From a checkpoint of a small transformer trained on Wikipedia.
Architecture: LayerNorm before each block, learned positions, tied embeddings, capped logits.
Each number is 128 + 32 x the weight over its row's rms, rounded and kept within 0 to 255. Layers, rows and columns count from 0. Numbers have three digits each. The size before them is the row's rms in percent of the matrix's.

# down: layer 5 MLP down (transposed), 384x96, rms 0.205, rows 97-180, columns 32-63
# up: layer 5 MLP up, 384x96, rms 0.23, rows 98-181, columns 32-63
down97 098:126132080084067083146073112132151168094168108104178085145136134091083101147141186127162156140146
up98 104:122104106146120182082121151131053114203207127173071188116127132103073140159145133080138091131156
down98 115:120152082171103129124109160117111181155116095123129159125107188072095079100125183121043120153140
up99 107:164167123120166171142159150182163161165115132165144111143195077124102105139100120136161107128124
down99 102:168103106177115164098122105122144077140206078108097177181124092134189117167091148091164114142121
up100 084:117147124088119071165134108196131149121100118073159090143121139134138109099084121136091118135135
down100 087:104085109103093131169149109152160085110147140144125174133109187144170139130172130137180105087159
up101 099:128100142107114068157198134143143166158145062092116184101092153105154131094087173140158164078115
down101 097:132112178102147101076148172101085096116101107129084143158121121143183188124097192111074104122165
up102 105:108115130151181148102113093131161126122081182130083088102139142117076072115122073177127125068177
down102 113:102132133157129088126129126126165122080102185080136116124130159063185131074125117135061104099116
up103 106:178102133117147109101090057077119130131131144116093111174136114083122097133094101173192108086135
down103 113:094110106109143109173169163143197155085116123151105142125127140091080156101159149169079157123107
up104 100:115170142083095158109158098100081194154132127046105152096111123093166111102142198109149123110136
down104 099:162160165151165096126169135109137156115151080155077080185226135119138126125093108118125131160131
up105 102:146117157144135167143139112156110156115157117141034117133100179157125160125130091202146134104079
down105 098:145115134088145161121066110120189085156043148139154141158207100145076158165154078116138145111107
up106 096:097151142174104184108147149162157137146148106164086155138123138136141080116113145132159134096169
down106 098:142163126162090142151111170131144198174138124141126115150109208131106089124121141165118127097150
up107 097:123196106162167164121085114049150150201127101177152106149161120129133117185105053105090144079166
down107 099:115114127099149093161153119075123211090093076169111083127097157152082129088128202094107117169168
up108 107:184154153170112237116144144124133130094156071099077097101137108123156085101090144104141191084172
down108 089:157186076105095130121132073132132158151154114152193120152092174100121141129139113120175096069080
up109 095:110091148115143119163155147104110108112141095099149149173074103142166151124142132142078121136127
down109 087:116119092135135125104194149117096109209143095104148109094091100157139133139136094120145181084154
up110 097:100095124124130113149132095157136148099229138154173110054061079139151098124066162136161130097115
down110 088:129188170099087123147126161104122136152145133102168125087204125166058164136147049100144189167128
up111 101:086154129078137090109151134094204140139118098113195164101125176148110108177160078103129133100173
down111 097:139091112139208133152095135195089148146175136131087105154102103145152116095173158138137082135146
up112 110:049177088147137099124123154164111127140136139199097112084080135118101143130123193124181108128135
down112 113:202142089139120151104141119135157082101131114094110185101084101114090218093083145114110116102107
up113 101:178133125151132128106144146133114120093159093127118141094200130150092124137152076130216097163201
down113 100:176146120225115114163076177146133116146066099117141098099141084200128151092119085123145132147083
up114 097:161131164069096142093118056141162119142082132108165164178092142101141130129143126117118178081087
down114 089:110166126171155124149197147098104070155148123123124069110148166143148106106176159115098090075125
up115 099:213136137117151145166158114058139150130113113186096125131088100143062131150129161083207116135139
down115 087:109081109103094191075105097086098126184129104131102134135170163171102121161104153098061083145110
up116 085:138103152102158166167100197088173152110080166173093172129186125100105103134082185169114167137114
down116 080:081104149130150127125117115154136098170073179141165085119170120142077122191180141122133130128075
up117 106:179086158152101067137149140136086141112160130119089124097098140115092143162143162191103150177134
down117 112:119100152152104059058164144093081148097120066068073072120126124116154117178139156124129161143111
up118 097:119155136216106118127157136123089109117122092166082072126122098164108092102206120162122127106071
down118 090:151130123135121107143074077054113099148143161117153144152118109176179109120071208119122107135196
up119 060:137167121165098146093160153163149138160084064174124153098091131164136131145109097166125130113141
down119 073:113156172083133075170106165147040099093153136134188101138189122084100118133102121092123147128081
up120 104:139088106133145094088123122134129155168113169120105111145110059128133149142063131145160134122054
down120 095:120117112153124123169196144144147106153165100111132112067105146138192138131158115133143154144130
up121 100:098116139174080168170116115109134141118177118102107186082135222119180201129098102122129114084191
down121 102:123141074130130077050111134123152185169108129121130139139106117112073106190138119086172193171097
up122 095:121123104153114141101098094137191108191132135152140203097141155186080076084137135088084160099136
down122 086:114061178160121147130148129175212193104090109124115109093104104163165115120178087135164156161122
up123 107:100102137152108163129096134133165120150119169133174161103158145150072106114098158116070107134110
down123 109:174148148230123107116099101171109118119116173129133110107103180156117156153122095080149155090099
up124 099:122140090117114045100152147187140097156129172119077129110153134120120145168041181146110110163151
down124 106:158070102099185105127115184143072092168141116102080134109114167132129156187102108115150097151142
up125 085:149167097176180151083157153083188144103160110164232129129140090144140117079118159104116104104121
down125 081:095111111146105127141167061123140166141122145064103134134125147112136177166151132129160141134166
up126 104:206144126136152155128127129212127105122131085111142141128086116124101101130064124103131111139153
down126 106:153136130173086081134121162097074120111134167115088122152165110143167141138122150062131070146152
up127 099:222173154169140151119118164127059100146119065113110129151181118114147080126174157199113122113136
down127 091:113073109111157117162116104078079093148196139169100119110118131087165074088173092114152123172119
up128 108:145174112167108159155136185079125125064095102116153144154081126147168201122124171131105071161061
down128 104:134086130119196189106114110166154125143140108118158148118163149090090114168154020126120183115150
up129 107:156101103138131090161161108167067133163184111111132174149126146111157159118149061099082114100110
down129 107:197096146154153134120163178106068079117147139107082116104172164163158140161123152171091133172154
up130 088:125137107117124141122200132178145106168159110109117197090117094118104059085157141142187173134111
down130 084:138099096071121123104125173141171159078115066081147109123139126144103107146123217122077162142091
up131 111:131125116123125140125087154051133153176181119137140155192145105110102088037149169144167095121123
down131 113:100088138063096112085146100127097129136091144093140146146102094154079114138077154101158130161201
up132 107:111156156161186162114118123188145095141125162132076146172094108092111070121111144110151163182161
down132 090:119048123140120130105152154126191131173163126146097088088117103163096203139139122121082183105162
up133 098:145157161136117132118136122131146151162154112117080153123094114140075152144148109109110093136135
down133 098:174075050137059155088205083116141127115132139147110115111168134147140116139202121101126101111129
up134 103:137159099053137130126122083130115113127118116169143153132057103117152163105143111159105104079122
down134 094:160063116134100161126144128152127065066116115112149132113144142118145133171082144106112148133145
up135 112:118086154078114104162151101121150154163139146111062071134041144139115057154157100126169145134141
down135 106:105105160184113125110196065111176134142105107068182082123149167135166159115081099115185125112150
up136 101:160140117107093134080092108145206108141071155171184155143135131091139160130109171157156184095132
down136 101:125178135127074121158119122093117086175158128112144142115141135134120153157138119118114094205146
up137 105:128164141146148037129163160145136161072073130090141107178047099103111178167128124128125146122108
down137 102:106096103044100147157112104134213140129086133090142107114163125142156153135162088162169163129170
up138 084:140110104136155137120099177138121115188084105119170170125117077174153156125124054129076133074123
down138 085:117134123093109066151095134101181136190111080192133198120121100110165123088128102177139149066166
up139 092:082156151159180088102167088163135125103128159097124146088108079173110104149151126114119090132045
down139 095:111134094150109169129112125180190085183129080206095144057137154081144168117131059108070126127137
up140 098:173144122112182093109186084106154123130139126162114097122212189110143072153173173102157095109098
down140 094:169150135140088132157049177134146114059159119070156157168151157148085151079122149102162099128151
up141 098:114127109131087098135136195151127161109144156066072155115147104121161119106142144068076176133145
down141 112:060077136129125129159098136120103078156121128179197176094136122150108155172075112177145109142145
up142 112:135104083142126176104107136119084133169115151072087093140114176140089092085099135179124225064140
down142 110:138173125129090129137087077094100176213136131096123101112102179152121110118142122137107215071095
up143 096:199100142094120137106167148116161126097151089142124151138143119167097141077165106151069148128087
down143 090:137113120168149089169149112088187111122118107139116127157119177161185125186108077108167095105106
up144 108:171095144111066129110077160118142164171184096122150184159077176106147104149177115116112153098184
down144 113:183158130115125132190138152100134094186171126163114112122155096105112146091092098081100138131118
up145 096:137112093085147171183136114125078197159118161135206170132140148085172098106121158154165108090066
down145 097:108138138158100105128101108130105090123122129121099138088129135178161065170162118144157086159097
up146 104:148160110126140135096125144141149104146141169161140115134146135080156080068134100124204086121098
down146 105:161165115081086089118145116096160112163110117193158099167098102146139113060161147145110159178158
up147 091:081126060151141118069196114120143160141125095107175171118125135108121109089172212126128144127095
down147 096:065144138153077150080137151175066149122154161119122117111128124150119111073041095179154120122140
up148 098:163043146100113139142098120181118073127117141090134177138110112126123146140075161170172090198121
down148 107:123141190151126162108211090113116144112072102113095076138136167185136078132148133125140196080102
up149 090:133118089182095159135144149127143129124140143164135088071115075188120136150124118113101147144068
down149 102:137117142119152092119138156167149115108092084107162114113144136077103150185118123100114112072169
up150 105:123117126111178147100126201152150129114169109169149112175093135119098160119126139140135089124125
down150 098:153130074163177032154119147182149175126122135146141149075133074147126130129141194105083095171102
up151 097:155163180171118167085155120151121163129132130091106105110075127157134108164093112155115115187107
down151 105:129125151141129088135187118138158141087143148113106142198110133085174166100196124183106092079153
up152 104:164112157148131181120165122059173156124128134140071183150170124135126113071157166068143064149072
down152 112:105113116057132122130120182122087148136095088137167141168112146130196085112144130105103139131166
up153 096:119147083136124068117110216128141099060152128123105142170157073132141169092130139222102109113193
down153 094:090090082129113138048134078113103153107118148104183200182157175129146101101167159154181112169141
up154 105:155149106147187083176155087135118151107127189128146086118082136114094174163118129124177152137200
down154 099:131119107163142163096123181153167129126053131090134135143161097106143183076107136079126153173099
up155 097:171111146126168104034115116166078128171151153113161181109135127151170141116088133205136145162138
down155 104:090108104140174144086211095120134143139112165149128139107179128119124106092055117135173116096102
up156 083:139159143122132161161138122094150136121201109152120124148145180141060181107101144182080120144121
down156 081:116145167183114094075158142137156167143077102089128121090155103091185100141127143193138083132064
up157 067:135157048156144110105150101125166114139113148160157109102141108134126149129052128125164148086101
down157 064:160121127137167118175138124115102125148139136156203137153137153087192129158135110076115144110070
up158 101:126134217138120106100081155150210172120096101192138152146135106124182079149193158131125131137118
down158 093:118146172182167134152098118099188166100121136163128131099120109131102152147115216159073136181126
up159 109:136138144168102106088161113108144139184142133123117137162189154099144172141155133116185077174171
down159 113:154138117054147254199115120053130092111109115142159092031144081126099127126109107100158096141145
up160 098:186097044152121101146165145095149090130162122091154117101164049130109157110124094152160152161175
down160 109:126120113167143220152161139109073168152129119153143131125109137147125116103089135129133140090067
up161 099:153172146175131160129098162071108176128181128163122148081155104165098106138115078116131092064115
down161 111:092065162077123114139198113120125097130112116123113098150105112099119145154091127182150188179104
up162 107:121135134131108105157070129110136108155093076154163127123150127111152112108100071092104154124109
down162 116:129097193165123099164118070182156162111093118115187154141139125162119130126099095120105082139047
up163 110:121100096156060201103167169128091173148173153133118130111125095159158149114117121127147105151168
down163 100:129130104116107159108171164137147131077161133085102116126120130148131080127170151158091139146142
up164 094:142118082177132169096126144162097125163157133111142104121089163103148114119042121093108099194134
down164 090:136149104092147130101160167117194103118133153126103139124190106139106055190154118137132172112157
up165 101:083105134120153095173147123121120146149132132129146089165114132128064115125155115125172104108128
down165 105:117172085165131136145139146118103110135136154088114139093136127097159166166105078159145181073136
up166 097:129147141104131157130119198112255158136131145136115136121107125095059138094127096128146146103116
down166 102:114102147089189111129113106108143081164072107180172119072142179125081115181099152163135092193114
up167 114:127099140167156163128136108156120082144130085175145161159062063096069139147157152155184179203185
down167 108:169154050126139138139113120094169125126093106165165159109162147168146115103072190114178169121100
up168 100:118060131178163153068174125163141092101172166206051110108134157081138059079154098074070131062110
down168 123:142068135147143115132166148176095116117147111112149116136145107090107132079079162205157095122049
up169 093:175136112174102079109090068169122088062111084100080112129136136072089133120114145181126138204090
down169 093:117127119104091199090164186097124147101172137146086137105109059146134171068142087108107185106092
up170 097:094151173191097089111163095192115165131085134080161093155137133122098150192119148166160158154122
down170 089:112115106070129150140121081112102060155200077138096152156102087164187104195172134127162105110130
up171 093:138171145117147146117154105145112176174116148053144120120089061143110067166177167132122113107119
down171 102:146139050126135141144127195157142111119059201113087032118110150164104101153142168102148156116176
up172 107:127092076182071092088115155139117085117114122099105164181167196130103100152114155127145149130160
down172 109:143116167158154108134117152172048159088122109132100112162088138125132148146097055083163106160129
up173 092:096110160134072126089120111055171136122106153102131119118138130136120142158136104132115135143082
down173 099:168142177154157116135154093111086149131155118124100092092122137113176136109137112147164062115128
up174 105:122097098163141156103153148126127164142129130124097115137187191088123164171184047103145098132128
down174 101:148060168130136060107113085152120117130124168079140113145124169215104104152076157100134154155119
up175 103:117115093179146106062139089112124114181144133100098117182121169119099139154149086087091125123117
down175 108:195130125126181129126078155151152145109124199085196141176102155145105102136164193122145090138150
up176 096:143162124140116175166117151154153138088160144145155177164113130080087155156107152140140093103170
down176 103:150131099180136132122042144108175125049099121109172103114096115115183125103200124158145048068162
up177 080:153129096149134176186130158172139153123104170109113171157107119141148046109107115167117118144115
down177 081:113134206165103144086180109087116140151103133131129113128088136123170092102061081139141137121149
up178 102:095124125114087130058118127090146141107107156189122147164147184115136128150226118099120181127101
down178 111:131114106162127167140164167140129176155175125144127078144099103130114106189111092141183108096054
up179 099:189188097169154124102100084105143184124164106120136118107137100139118098041124095101113070151113
down179 099:113112111097139128120117115084125102065107089135109110131156122176240118189115148111120115150121
up180 103:147113094135085076117122119110189159104141137130157161103107075146082205097131075150135162149164
down180 101:135160148173108091155083142172104096099163149115160069145121142143076101056107072143104138175092
up181 100:056187093173122158099124186096119141153135174093104117128148130073086113114145097133141107135134